{"d_model": 64, "n_kv_head": 1, "rope_fraction": 1.0, "qk_norm": false, "init": "normal", "optimizer": "muon_variant", "warmup_steps": 200, "seq_len": 256, "train_tokens": 97330000}
Each number is 128 + 32 x the weight over its row's rms, rounded and kept within 0 to 255. Layers, rows and columns count from 0. The size above them is the row's rms in percent of the matrix's.

# layer 5 MLP up, 256x64, rms 0.24, rows 22-74, columns 0-63
size [ 96 108  98 108  93 101 115  96  99  99 107  94 144  94 103 103  89  98 100  94 112  83  90  95 106 117 105 107 120 101 115  94  96 107  95 110  90  96  94 102  95  84  84  97  96 101 103  94 102  88 102  86 100]
[[137 114 141  84 124  82  86  99 175  84 113  91  97 142 132 120  68 122 194 112 137 124 114 112 143 125  93  95 168 131  59  99 150  90 170 139 106  69 185 181 170 120 124 132 131 136 148 184 135 195 115 103 168 155 113 116  82 156 147 141 134 131  82 133]
 [136 149 177  93 148 139 112  90 120  77 117 100 139 118 127  45 144 116 145  67 106 167 194  83 160 127 115 132 106 138 156 120  86 158 117 134 122 130 145 138 161 169 179 126 121 150  48  99 127 118 178 137  72  65 111 101 170  96 153 158  93 127 145 136]
 [ 47  88 132  96 172 113  96 135 189 119 103  74  94 134 104  73 148 111 155  84 131 113 180  60 163 128 119 175  83 156 166 149 130 118 162 108 156  77 170  97 128 166 130 131 135 167 103 124 107 131 140 149 158  98 174 142 119 163 167 158 146 157 115 113]
 [ 43 122 173 112 103 104 138 101  59 133 149 152 145 120  70 141 115 173  75 138 123 144 122 175 162  75 157 178 154 136  71 103 125 119 151 210 126 156  89 129 100 163 105 108 159 143 100 142 125 119  68 104 153 144 148 168 113  96 154 125 146 143 145 126]
 [162 108 110 159 144  68 175 140 116 121 142 124 100 150  82 126  89  75 120 132 178  98  88 184 170 156 159 157 146  76 132 132 111  85 115 116 130  95 159 144 177 135 124  91 135 123 201 114  94  97 174 137 163  61 105 135  76 139  89 138 135  78 100 147]
 [150 166 134  88 176  69 133 136 134 124  88 133 100 194 111 103 136 146 113  96 108 164 140 173 140  72 143 126 152 153  82 116 102 157 143 159 165  73 141 142 172 162 189 130 125  79  47 158 105  93 181 133 136 123 148 142 132 108 159 154 144 157 162 173]
 [ 76 169 130 113 144 173  83 156  68 113 173 147 141  89 102 186 112 136 138 125 119 159 172 135  69 117 116  70 117 184 148 111  53 117 123 175 179 145 147 109 145 111 129  95 175 117 138 111 104 104 196 137 118 137 150 124 155 116 118 156  66 101 133 114]
 [ 83 147 157 110 133 144 159 125 215 158 108 163  98 135 109 160 119 146  61 190  97  44 101 136 159  99  68 141 183 110  83 140 118 141  98 126 131 107 157 162 121 120 107 107 136 164 129 140 104 132 143  80 135 142 105 184 162 123 139 200 126 132 137 135]
 [139 121 163  80 126 104  65 146 109 104 157 125  79  61 128 152 169 110 122 183  61  63 153 123 165 135 178 136 120 148 105 126 122 162 126 127 158 137 190 133  75 132 160 113 168 159 134  87  93 162 115 120 135 148 109 117  99 116  72 132 157  97 150 192]
 [162 164 136  78 140 101 103 146 145  80 123 147 109 114 126  78 182 166 136 148 112 209 143 142 136 197 148 156  85 146 155 100 112 176  89 112  80 151 113  84 161 138 144 143  90  65 137 124 125 187 160 106 176 175 145  94 147  91 114 153 148 123 111 143]
 [ 95 164 134 123 131 126 132 135 131 171 113 112 135 132 153 112 187 182  89 118 121 115 147 166 114 141 146 102 182 215 166 101 148 123 104 123 108 131 126 114  97 129  90 136 110  79 128 132 105 139 161 124 108  29 135 135 140 112 109 214  44 159 136 104]
 [172 104 198  90 134 124 145 158 125 116 168 124 120 121  93  91 134 126  99  59 112 139 163 150 112 167 127 117 144 175 103  80 144 145 103 127 139 132 158 175 121 116 127 193 155 150 160  80 127 186 121 121 193  84 122 128 173  77 157 118  58 148  91 101]
 [113 138 142 109 139 179 125 185 171 130 170 135 133 118 101 172  81 112  90 125 131 131 143 120 116 123 148 159 170 118 126  94 179 133 197 157 134 136 104 124 163 172 129  83 124 111 218 104  45 140 180 100 126  97 118  83 127 116 134 158  71 136 172 149]
 [119 140 158 107 165 154  79 130 127  89  78 120 126  81 151 130 102 164 161  75 107 141 116 117 163  98  97 105 142 163 112 181 137 177 142 134  94  63 118 115 120 177 116 158 164 151 118 136 164 133 108 207 129 137  90 121  79 142  67 113 109 143 204  88]
 [ 46 130 135 209 112 170 125  94 151 136 131 119 117 161 178 127 139 142 134 142 110 126 125 114 145 125 155 157  91 195 171 111 146 137 132  97 171 100 120 118 111 170  42  93 149  85 111  69 118  50 152 109 118 135 137 115  95 130 110 174 112 107 111 147]
 [131 144 153 156 145  92 182 143  85 127 114 113  60 124  91 176 160 133 119  72 179 130 182  91 120  44 125 105 161 113 101 156  97 136 149 160 172  62 128 124 165  98  86  84 134 112 142 169  93 119 155 147 139 173 163 158 140 158  98  95 136 123 118 122]
 [162 141 152 103 142 104 127 169 120  62 107 169 125 122 130 187  89 104 124  98 126 127 111 143  95 139 135 102 182  73 112 130 126  86 160 204 169 124 138 100  89  65 133 165 185 120 117 173  96 103 198 154 139 128 147  96 148 101 181 133 102  91 107 126]
 [140 154 165  97 115 147 123 111 107  55 111 134 148 145 202 186 169  96  94  73 127 116 116  97 161 141 169 156 155 115 138  77 148 144 153 107 140 143 120 116 158 112  78 128 126  97 145 114 149  35 133 125 133  87  80  71  73 171 139 121 153 108 105 143]
 [101 116 136  51 146 137 127 117 117 109  75 156 127 130 132 108  95  89 162 180  59 174 143 131 138  89 145 140 113 102 144 132 139 205 157 136 131 139 118 125 152 104 102 170 113 135  95 188 105 175 162 130 117 118  66 100 174 104  93 145 140 217 130 120]
 [ 89 135 121  98 119 104 124  99 133 111 178  56 145 130  85  62 111 140  94 176 160  86 101 228 111 175 103 127 171 178 146 138 117 171 158 116 147 121 136 111 128  81  87 104 142 141 131 159 112 127 177 133 165 184 114 119 118 149 119 130 123  72 149 150]
 [129 146  80  80 137 136 137 156 142 122 189 128  98 104 103 140 126 114 115  98 174 153 185 145 179 113 123 122 196  98 172 132 167 187 167 109 121 139 102 134 130 174 162  87  67  91 159 154  94 128 153  82 117 104  75 100 137 164 134 126 104 176  80 162]
 [166 154 148 107 132 124 133 183  56 151 169 126 112 150 160 111 155 110  98 162  70  92 130 129 141 153  86 183 146 136 144 145 180  87 199 142  53 128 125 108 119 164 112 140 147 171 127  98  96 113 130 112 119 136 100 108 107 149 178  66 123 107 187 166]
 [ 50 160 121  69 153 142 132 143 112 148 104 194 122 168 144 159 148 104  97 101 122 173 162 145  94 161  99 128 118 168 171  72 125  88 146 143 133 156 160 110  85 104  95 123 137 125 126 114 141 117 153 168 135 122 142  57 158 167 102  69  99 103 203 131]
 [131  99 136 150 110 115 102 159 110  75 121 114  64 155 111 103 118 101 200  56  85 162 159 120 137 146 149 197 110  99 185 122 125 150 122 121 122 105 159 117  88  90 145  59 169 101 115 142 139 110 162  67 168 119 107 128 170 162 102 112 115 153 106 170]
 [141  90 195 146  72 108 139 156  78 149 102 107  93 105  87 117 151 114  68 124 140  68 100  79 113 161 108  80 142 128 169 119 149 128 169 120 142 116 133 174 178 158 128 134 195 111 167 144  95 133  93 145 134 119 162 149 135 128  91 172  72 180 126  87]
 [151 159 174  98  85 148 161  87  98 145  98 199 144 124 188 171 120 109  93 111  75 112 166 100 171 134 127 133 173 145  80 169 136  85 167 115 110 163 115 135 148  88 101  84 144 153 133 190  96  89 155 129 171 115 138 122  78  94 122 180 136 149 129 106]
 [ 96 100 170 101  90 120  94  83  81 190 152 169 156 117 122  98 102  98 119 148  94 129  87 113  78 133 129 142 141  92 143 122 124  85 145 174  92 135 118  96 144 158 153 172 148 194  69 106  74 178 109 119 100 159 180 153 125  99  75 114 119  86 101 109]
 [111 114 119 118 156 113 173 154 118 124  72  84 142 191  86 189  77 140 127 130 106 152 168 161 160  85 116 167 186 119  85 101 123  94 172 122 172  65 145 144 109  91 104 117 113 141 105 146 152 104 159 130 133 124 147 183 125 101 131 133  76 163  69  79]
 [ 96  75 150  82 177 151 150 167 132 104 156  63 127 167 105 159 151 106  83 114 132 143 163  96 177 156 143 118 165 102 125 110 132 114 176 145 112 137 151 138 150 149 118 105 173 151 205 106 104 153 165  88 141 107  46  82 159 109 140 148  76 144 158 141]
 [141  89 175 139 154 103 130 116 157 178 165 136 126 117  96 166 114 213 123 166 120 149  84 107 120  68 145 182 112 146  61 136  80 170 115 156 115 161 141 152  64 104 139 117 155 131 164  89 145 144 112 119  81 161  74 115 113 152 164 134 113  69 152 118]
 [ 86 150 174 116  87 110 146 106 111 130 225 114 159  79 155 110 162 140  84 156 127  57 133 157 148 124 131 108 108 184 154 144 120 159 102 141 127 144 122 114  93 126 115 153 130 110 199 115  96 108 186 114 142 112 128  81 160 122 118 166  68 119  64 100]
 [121 145 134 113  96  83 172 142 167 165 115 154 214 195  57 118  83  95 145 130 123 175 142 118 167  76 110 184 126 122 169  91  88 138 139 124 100  59 124 119 134  86  91  71 116 113 107 131 116  89 153 127 148 133 101 167 117 155 156 143 129 114 147 151]
 [142 118 114 167 177  88 105 111 198  51 155  89 151 139  90 114 134 199 132 133 171 107 140 107 143 109  60 147 211 146 141  98 123 114 112 102 105 139 131  84 127  93 124  89 154  74 143 101 164 140 110 119 148 113 129 108 121 184 152 105 106  82 134 150]
 [144 175 149 110 115  97 169 109 128 152 111 146 124  82  90 161 127 139 160 176 120 150  88  78 112  95 160 112 169 123 144  59 161 128 130 131 147 183 151 168 179  58 190 147  62 160 104 118 136 167 195 143 131 115 105  97 135 129 123 102 165 161 146 121]
 [107 149 144 146 100  61 107  70 169 114 158 140 186 152  78 121 145  57 158 150 152 119 157 135 158 107 131 108 102  91 156  74  86 100 100 190 117 199 128 121 145 103 115  87 104  96 145 143 153  72 141 112 157  84 113 167 131 131 122 161 124  89 149 103]
 [139 196 158 103 136 130 160 135  92 117 164 167 165 133 156 122 120  59 115 139 139 161  94 115 127 164 111  72  96 185 134  96  97  64 161 100 123  76 109 164 137 131 127 110 128  74 116  84 112 113 131  27 131 139 154 158 142 107 150 141  71 128 148 123]
 [113 100 134 117 119 106  87 139 135 102  93  88 177 112  83 156 148 163 110 195 112 171 177 122 117 102  65 174 142  43 157 130 166 133  92 102 128 175  89 128 121  80  81 130 121 123 135 143  69  85 153 170 154 148 120 126 122 115 151 169 108 140  78 158]
 [159 121 156 104  67 101  83 131 121 122 161 118 136  96 133 125 158 121 118 146 167  84 100  95 168 122 129 150  80 172 129 134  43 183 106 123 127 130 120 132 131 191 160 126 121 132 160  49 151  61 143 176 163 143  97 114 161 175 104 139 106  90  90 150]
 [141 125 130 119  94 133 160 138 133 114 130 145 113 104 175  92  68 113 104 149 134 135  58 136  62 154 150  67 154 121 122 154 135 115 134  87 134 128 123 174 170 150 131 145 131 119 105 119  62  94 168 116 133  91 105 166 185 173  60 183 105 195 145  89]
 [139 103 164  92 145 127 193 106 151  94  78 157 130 139 127 110 125  93 107 116 168 120 104 118 247 141 145 161 138 188  94 144  55 135 124 136 151 138 176  46 101 118  96 158 115 114 127 108 150 130 158  86 114 153 112 141 109 152 137 137 151 130  96 162]
 [152 109 123 122 113 103 186 114 179 123 155 105  21 166 144 154  96 109 148 152  96 182 184  99  93 119 142 158 129 138 158 166 160  99 110 123 121  99 111 161 140 137  94 103 105  83 164  76 166 129 130 190 104 139 141  87 110 159 103 122 164  85 107  98]
 [146 154 153 111 175 128  92 110 133 124 152 100 101  70 109 195 138 157 166 112  91 147 107 132 158 131 152  91 141 169 119 126 114 162 108 102 165 152 131 131 103 142 152 185 148  86  81 155 136 147 136  77 127 236 154 133  74  94 134 171  94 155  83 109]
 [188 150 148 152 121 102 186 125 129 152 123 173 101 142 160 126 107  89 196 109 153 121  82 150 110 104 169 179 104 138  79 160  95 124 178 109  86  92 130 147 144 121 130  85 115 133 135 113  58 107 128  91 139 131 106  44 112 121 114  55 135 145 144  90]
 [200 171 167 142 123 105 146 110 152 100 156 125  89 188 144 134 124 163 104 112 122 146 147 130 159 116 107 106 139 124 178 112 111 146 105  95 117 145 126  91 132 102 111  61 115 118  98 121 103  49 194 105 154 111  87 132 145 138 186 194 206 113 104 120]
 [ 74 110 124  79 168 161 144  71 126 131  85 123  88  97 109 144 108 155 110 173 129 166 163  93 158 163 107 159 101  85 161  98 160 113  97 173 143 101 131 119 155 176  73  83 143 114  82  94  56 138 145 115 180 117 164 150  87 161 124 118  80 150 127 142]
 [ 87 133 159  90 175  86 130 139 112  66 135 117 179 103  91 119 155 130 172 102 118  88  99 169 109 129 154 120 113 173 145 116 156 137 185 180 143 104  66 143 157  92  99  91 139 116 157  86 159 138 155 143 126 132 136  78 133  87 187 191  71 149 101 133]
 [155  80 110  71 160 148 105 105 118 132 126 165 126 151 178  72 133 174 121 139 122 127 136 202 221 134 154 158  98 120  43 115 112 161  76 124  87 147 129 110 131  94 110 140 119  94 176 100 144 105 167 104  93  95 138 114 113 128 102 122 131 111 137 183]
 [116 131 163 122 143 185  83 172 106 124 169 160 125 116 156 107 120 116 129 153 132 109 178  98 128 148 105 133 152  83 171 136 144 187 117  88 131 126 122  93 170 132  75  50  98  83 220 191 118 161 121 166 141 132  94 150 107  69 125 140 126 126 105 109]
 [ 68 119 177 122 146 120 129 106 122 144 149 166  88 159 178 120 109 118 100 180 141  76 149 191 155 121 148  92  92 179  94  93 103 168 124 205 115 153  80 100 111 186 104 116 183 101 102 109 101 127 122 103  90 155 163 123 122 131 142 123 166  87  98  98]
 [ 70 115 148 119 116 124  92  56 123 168 160 131 137 152 208 145  97 112 114 104 100 143 101 173 151  74 113 139 198  91 103 135 119  96 109 130  94  73  90 153  78 152 145 109 138 107 113 106  88 120 120  95 159 138 175 171 118  89 158 159  81 168 147 141]
 [144 165 197 116 155 149 123 116 128 125 136  88  82  91 104  90 136 163 130  93 172  88 204 145 124 123  89  77  97 127  97  98 133  96 168 133 171 206 162  90 163 160 116 113 132 138 143  87 108  88  85 115 104 127 126 195 111 117 148 134 154 142 117 176]
 [206 148 189 129  97 121 131 122 167 117  97 140 136 155 111 105  85 137 163 135 188 126 109 148 126  98 102  96 115 113 126 103 114  86 179 130 104  91  82 189 127  92 126  92 114  83 139 104 171 130 140 148  88 185 205 118 106  99 139 111  93 178  87 137]
 [136 184 153 105 113 177 152  94 139 178 154  97 147  98 115 155 101 103  78 147  88 134 114 132 149 156  65 118 188 119 140 153 137 114 125 162 140  86 146 178  76  48 112 113  49  79 107 135 108 146 156 116 154 113 136 131 119 101 142 115  98 127 197 102]]
# layer 5 MLP down (transposed), 256x64, rms 0.137, rows 22-73, columns 0-63
size [ 95 103  88 101  93 101 116  81 106  94  98  91 129  89 102  93 100 104 102  88 102  85  92  99 102 131  97 127 122 110 128  95  88  90  94 109  97  98  91  93  96 100  79 103  98 114  91  92 114  93  94  98]
[[179 194 121 104 102 106 136 116 106 134 106 156 102  95 160 123 135 102  83 121 115 139 123 166  61 148 140 166 141 127 149 174 174 181  91 141 148 113 122  72 111 137 112 119  82 146 113  40 136 152 206  95 120 106 137 144 142 132 166  83  93 116 184 139]
 [215 132 189  70 164 128 112 144 155 156 109 171 133 155 137 102 150 128 135 132  48 125  92 108 103 154 148 159 135 139  99 106 110  82 126  97 108  94  97 125 112  73 150 208 168 161 133 117 101 106 164  98 125 133 140 114  99 136  96 144 198 143 100 121]
 [124 144 166 186 161 114  95 119 152 136 122  73  83 156  95 132 107 134 148  99  87 109 107 127 118  90 177 148 161 174  69 177 164  82 110 116 116  87 156 145  76 139 106 121 116  89 107 146 203 106 172  97 132  89 166 152 131  94 142 138 181 153 116 181]
 [139  89 147 110 127 169 136  71 169 113 117 150  73 140 134 156 156 132 130 141 146 149 156 191 132 104  97 147 143 147 177 148 102 192 159 158 126 137  67  78 124 115 170  96 133 141 130 141 126 136 110  23 149 160 165 129  72  91  79 126  93 133 106  96]
 [183 180 153  66  83 150 148 131 167 173 119 136 170 102 169 128 162 135 137 108 115 141 138 106 134 136  66 169 189  93 104 102 181 115 107 143 148 122 143  76 122  93 144  89 149  79  89  89 125 136 104 159 176 149 118 144 148 121 172  74  99  79 102 111]
 [147  37 111  68 176 163 170 142 106 145 177 169 126 123 107 113  97 131  90 109  80 125  48 116 136  89 142 103 168 116 164 132 117 144 182 131  96 156 126 148 133 158 159 128 202 197 122  99  91 112 101 151 118 128 164 107 134 108 146 112 133 111 137 114]
 [125 171 142 101 164 160  89 150 106 149 165 166 184 135 177 109  70  99 155  91  99  94 116 137 135 113 110  93 142 101 158 154  89 174 183 125 149  87 118 113 141 146 110  72 150 124 222 139  86 106 208 117 119  95 122 126 126 117  82 131 116 120 124  95]
 [153  74  87 135 129 132 153  59 143 138 106 169 109  88 167 121  81 133 143 108 173 193 154 132 104 115 124 151 123 163 154 132 123 108 101 100 109 164 109 159 122  87 161 165  87 179 171 190  57 185 163  96 130 124  81 123 136 109 124 121 132  75 151 118]
 [ 79  91 176 194 117  88 161 124  95 146  74 103 152  99 141 115 122 138 116  86 188 165 112 139 112 134  56 126 118 124 167 116  85 127 145 149 124 166 111 120 179 138  97 140  84  88 154 168 215 116 158 156 121  93 132 139 132 144 188 106 108  98 106 128]
 [ 53 105  88 144 136 136 127 115 143 179 181 159 147 117 141 157  45  83 133 150 148 104 131  96  71  66 102 125 167 164  86 124 159 158 150 118 159 133 175 151 151 132 152 122 152 122 143 127 124  86 105 147  97  67 119 190 171 147 146 112 131  76 125 142]
 [130 106 150 122 131 132 103 151 153 140 103 141 135  55 123 134  83 119 131 185 128 111  84  65  89 102  97 210 159  84 129 113 147 192 132 157 160 125 129 125 105 115 160 137 191 142 183 160 104 122 132  87 144 183 108  65 117 166 131 146 112  77 121 101]
 [ 93 165  98 149  95 112 116 119 121 119 111 121 182  75 116 136 135 136 178 224  90  83 127 130 128 107  96 145  87  98 121 153 114 166 159 135 170  83  91 148 182 139 162 124 122  64 113 138 106 137 159 159  82 113  96 133 129 167 130 115 146  91 196 179]
 [114 149 182 140 164  92 107 163  78 149 116 161 126 142 121  88 145 149 140 153  93 144 122 143 116 149  71 143 111 131 126 155 108 113  50 126 134 121 155  99 153  85 105 181 143  89  91 139 237 103 121 163 125 182 134 132 130 126 121  96 127 173 103  54]
 [158  84 146 132 219 150  87 117 157 154 138 114  96  74 135 157 114  84 125  83 192 108 161 135  85  47 157 129 151 155 131 105 106 202 137 108 163 126 102 160  95 138 124 105 129 147  97 114 169 110 129 125 139 108 155 131  57  99 109 144 161 148 148 131]
 [112 161 117 116 118 100  78 202  97 158 102  95 130 148 171 112 185 133 114 147 103 179 109 139 134 146 117 140  88 109 128 150 173 100 126 118  98 145  79 126 135 140  48 157 159 136 122 118  99 136 108 208 135 146 118  90 195 148 128  41 144 108 141 107]
 [149  95 107 132 165 120  85 137 124 171 165  95 134 180  98 139 124 147 122  79 128 150 103 153 127 146 134 121 191 157 117 129 132  70  95  54 116 161 109 151  68  85 123 156 149 110  65 127 171 124  84 157 134 121 168 144 102 181 196 133 116  72 122 161]
 [200 128  57  66 148 150  85 180 143 128 169 122 146 156  81 116 178  93 189 108  84 117  93 120 106 130  80  90 160 165 163 157 166 132 133 114 121 147 112 186  89 159 115 152 156 125 143 107 111 141 152 140  80  82 127  94  80 137 155 128 142 141 112 128]
 [114 141 125 190  84 156 142 124 116 108 144 102 151 140 109 150 183 110 102 115 171 169 151 162 190 152  86 126 115  47 154 168 171 140 150  56 137 147 151 104  87 116 126 197  85  65 143 100 132  95 128 132 108 146 131  84 132 104 155 119  82 136 119 101]
 [ 89  91 128 165 109 124 152 106 190 117 140  62  94 151 116 158 155 143  97 154 188 182 112 123 165 100 106  57 153 196 111 132 123  66  66 109 128 131 199 118 106 148 108 118 138 109 103 119 107 131 123 184 151 127 131 149 165  83 132 140 163 139 119  99]
 [123 158  90  88 175 146 108 109 106 107 103 198 113 149 150 131 144 108 139 141 148 156 134 110  96  54 148 116 141 100  88 110 138 105 140 130  92 126 109 126 129 180  94 154 143 125 198  85 121 151 114 142 100  53 134 155 113 166 125 143 139 242  91 135]
 [102 110 185 162 136 110 111 129 138 150  79 162 123 106 136 113 174 175 153 144 169 120 117 112  86 129 112 195 107 124  46 125 103  36  84 137 166 124 177 108 143  92 124 157 166  59 113 112 201 111 127 115 120 149 128 154 121 138 135 100 152 154 132 119]
 [ 59 111 118 155 100 109 144  83 201 146  93  82 158 143 117 103  83 127 113  84 175 149 113 180  97 119 129  71 112 121 128 101  93 169 140 121 149 158 133 176 156 111 167 121 111 103 108 160  93 180 172 161 114 177 162 135  93 143  62 163 134 147 137 116]
 [150 112 105  93  89 161 146 120  91 156 139 100 161 114 133 130 146 186 146 160  91  69 120 161 135 129 108 106 101  38 185 100 130 200 160 134 116 133 109  56 160 147  92 108  85 126  95 125 147 163 100 191 156 133 142 144 132 150 129 126 106 193 125 133]
 [178 168 146  61 129 140  78 134 107 145 174 103  86  83 108 118 129 141  87 135 140 104 113 109 131 117 144 106 159 109 121  89 149 120 158  97 176 142 117 193 119 162 104 151 155 163 115 101 134 141  90 178 139  41 132 106 129 130 129 103 177 174  88 204]
 [ 74 142 169 119  94 115 103 158 144 141 125  88 188 132 113 147  62 125  96 106 105  69 145 150 159 109  88 152 146 162 172 183 137 140 129 126 174 107  90 156 142 142 144 108 116  97 184 108  94 179  50 137 126 101 149 110 125 147 141 153  51 127 167 145]
 [134 137 148 158 121 190 100 137  99 135 127 166 154 113 115 121  64 127 135 133 124 113 200 151 145  66 118 116 117  83 142 135 103 106 129 148 186 159 132 100 149 130 132 166  75 155 185 128 162  90 104  92 135 161  60  60  76 131 142 160  80 122 180 128]
 [122 152  63 172 186 159 144 116 141  58 127  96 128  99  99 118 150 140 136 125 134 120 161 129 202 137 171  56 132 137  97 177  91 134 125 145 137 148  79 157 146 119 138  71  91  93 148 163 138  90  98  82 161 122 104 144 148 129 147 149  65 176 140 101]
 [ 87 108 103 113 143 133 180 121 124 162 120 168 108 119 139  47 136 148 151 134 154  84  73 159  75 161 123 163 113 157  97 133 139  74 175 131  94 116 155 147 183  99 112 163 156 122 103 155 208 109 178 118 137  82  82 110 103 148  99 130  79 116 164 143]
 [127 162 189 158 142 151 157 156  64 154 144 124  81 105 153  88 107 138 155 170 150 118 155 155 109 131  89 176  95 102 133 120 170 143  70 138 142  77 181  95 143  88  98 171 126  80  75 142 210  99 133 105 130 121 106 158 130 119 134 104 119 120 144  69]
 [ 94 171 167 166  68 140 124 110  93 118  74 119  70 151 171 115 168 176  99 107 137 190 102 207 154  78 135 141 126 144  98 110 154 109 105 152 107 142 162  98  93 118 154 150 104 138 100  89 148 189  93 158  68 145 133 153 135 136 123 131 102  92 151 152]
 [100 118 111 177  61 141 162  64 129 124 185 154 185 102 157  85 102 130 143  85 146  74 123 137 152 116 134 143  98 188 134 168  79 163 106 143 119 168 114 125 119  88 114 142 154 123 208 143 126 153 176 123  63 147  77 129 124 138 111 112 103 122 110 159]
 [142 107 176 135 169 110 126 127  73 131 153 156  86 100 138 116 132 136 101 130 152 170 152 118 118 186 153 100 127 110  98 142 137 192 138  83 171 171 109 135 153  99 132  97 139 151 142 101 132 143 118 104  63  74 170 140  95 101  74 127  35 163 172 175]
 [130 105 114  60 117 188 130 148  68 166 134 152  60 131 129 122 163 138 147 153 134 146 151 161  55 175 198  87  76 105  80 125 131 132  73 105 130 128  94 149 151 130 167 124 116 164 121 122 114 148 190 109  94 150 144 170 118 134  83 134 108 114 161 155]
 [217 106  82 163 195 127  61 131 113 136 160 110 151 220 107  78 151 127 116 114 153 129 149 102 164  96 114  81 139 109 101 160 110 132 131 143 131 101 111 115 129 155 100 174 108 161 158 103 103 143 100  51 166 147 126 104 138 136 131 167 101 105 121 145]
 [137 114 137 117 142 153 114 151  42 160 119 128 156 140 108 112 101 141 141  93 123 114 101 115 145 111 116 162 132 140 118 212 166 138 130  73 119 160  82 168 102  79 137 104 143 111 166 131  92 157 148 106  75  41 178 162 116 152 133 120 151 186  92 179]
 [123 160 106 113  90 189 156  91 121 129 123  80 178 143  62 117 132 117  76  92 159 185 115 111 125 182  98  61 135 154 145 138 158 116 130 101 133 140 140 136  46 131 159 119 130 131  58 139 130 151  87 141 163 208 133 165 148 111 152 122 104 141 118 112]
 [112 158 140 159 119 146 155  80 114 140 132 219  70 134 140 107 170  93 145 112 156  93  98 115  56 117 184 100 136 169 118 136 123  73 116 141 151 156 168 110 145 130 134  90 165 115 129 155 165 147 125  78 165  64 112 100 172 137  72 120 122  85 165 128]
 [ 89 105 123 159 124  89 160 149  80 153  97 108 123  93 172 102 138 147 117  75  58 162 122 189  80 133 143 162 173 162 162 103 136 109 135 136 147 116 138 159 175  43 106 127 156 127 153 176 119 138 145 112  90 108 173 109 158  89  99 166 173  97 100 147]
 [180 142 158 129 132 101 121 117  92  94 117  70 172 194  98 173 177 154 129 131 133 100  87 103 170 106  95 205 150 110 131 133 127 125 138 132 188  68 108 124 102  90 142  82  94 120 128 176 151 133 110 135 142 158 138  62 134 104 166 120 131  89  98 179]
 [157 130 138 126 111 139 130 150 100 151 134  81 166 151 171 122 155 161 194 135 124 101  79  98 104 130  51 170 107 111 186 103 104 128 202 134 148 136 165 140 139 149  85 145 113 182 120 142 140  83 114 127 142  24 102 126 175 111 120 111 128 126 101  94]
 [148 125 108  63 101 151  90 163  54 193 137 119 213 123 102 154 140 163 122 145 143 127 111 158 194 158  81 135 143  93  61 131 113 141 150  98 107  91 107 115 102 150 127 160 124 116  81 147 118 121 167 186 118 147 128 124 153 143 158  76 113 153 113  88]
 [ 79 125 191 140 107 109 112 156 116 123 101 132 133 126 177 106  95 149  90 152 141 142 119 119  98 118  76 146  80 142 149 172 182  67 110 181 170 146 120 114 165 151 131 111 132 128 166 105 155 119 157 160 132  59  84 154 177 112 104  49 117  86 175 148]
 [183  68 122 134 118 117 107 112  86 103 131 174 142 106  82 108 161 106 117 113 162 181 135  81 115 115 135 135 145  83 107 162 114 197 172  87 178 175 176 148 102 173  71 138  96 139  97 107 138 126 163 137 106 125 117 142 122 122 160  92 115 183  94 192]
 [161 139  82 157 136 127  92  85  86 186 139 118 172 146  89 109 145  99 103  84  80 152 125 114  99 153  91 100 138 106 134  97 118 109 120 111 219 115 154 101  82 104 146 113 165 162 136 172  80 189 155 141 157  95 126 130 177 159  78 159 118 177 115 132]
 [118 154 117 181 105 112 135 126 129 139 144 143 172 191 107 120 155  95 123  67  84 124 129 138 103 160 141 107 139 184  94 184 106 146 188  62  88 146 116 110 106 115 188 149 144 115 156 155 122 106 105 127  63 165 151  89 136  76  66 128 174 131 149 101]
 [ 99 110 184 168 130  97 115  92  65 164 149 165 160 114 124 108 130 136 143 115 172 143 150 189  77 152  83 209 148 177 180 110 140  89 130  89 127 107 135  98 139 104  59 124 112 156  87 153 141 144 126 114 117  91 176  78 143 117 139  82 110 115 153 114]
 [127 107 113 123 111  70 144 107 166 156 166 103 149 145 137 142  98 142 109  79  87 160  85 112 158 125 123 191 165 101 160 104 107 186  90 160 111  97 172  58  85 145 156  98 126 145  93 124  94 148  79 159 143 112 153 140 171 195 187 119  98 108 155 145]
 [107 110  78 158  65 150 180 142 205 131 110 179  75  79 142 116 123 118 154 107  73 136 120 156 120 171  86 110 150 144 118 117 168 129  84  81  88 176 103 121 108 168 143 165 177 153 116 123  85 139 130 136  69 127 148 146 107 188 129 166 143 117 124 144]
 [ 78 113 118 132 107 170  94 100 172 133 165 153 128 203  94 136 186 154  90 121  82 156  99 154 156  93  81 125 129  90 114 112 101 162 114 140 209 168 145 145  89 128 121  84 155 205 153 131 125 144 133 119 145  73 127 114 101 107 106 144 102 155  77 138]
 [137 132 106 124 132 102 142 163 144 167  88 142 119 116 111 134 117 179 186 116 131  94 193 117 162 169 160 128  56 158 122 147  80 151 163 138  88 115 100 166 175  70 120 179 136 113 177 170 115 128  89  75 111 120 101  90 109  88  94 119 151 111 177  81]
 [ 56 109 102 158 148 119 137 163  73  67 126 133 204 134 158 151 149 130  93  68  69 138  86  80 126 138  87 161 150  95 172  98 108 152 144 109 147 135  65 128 127 101 128 123 159  94 150 109 116 163 145 144 124 159 165 157 152 149 137 154 196 121 152 110]
 [ 84  72 134 116 122 104 114 119 144 141 115 145 178 134  78  72  41 109  54 119 204 156 144 150 131 157 129 132 121 112 120 105 107 151  59 108 113 146 160 147  85 150 109 119 142 140 109 128 122 125 121 128 173 129 130 158 152 162 115 170 143 210 177 116]]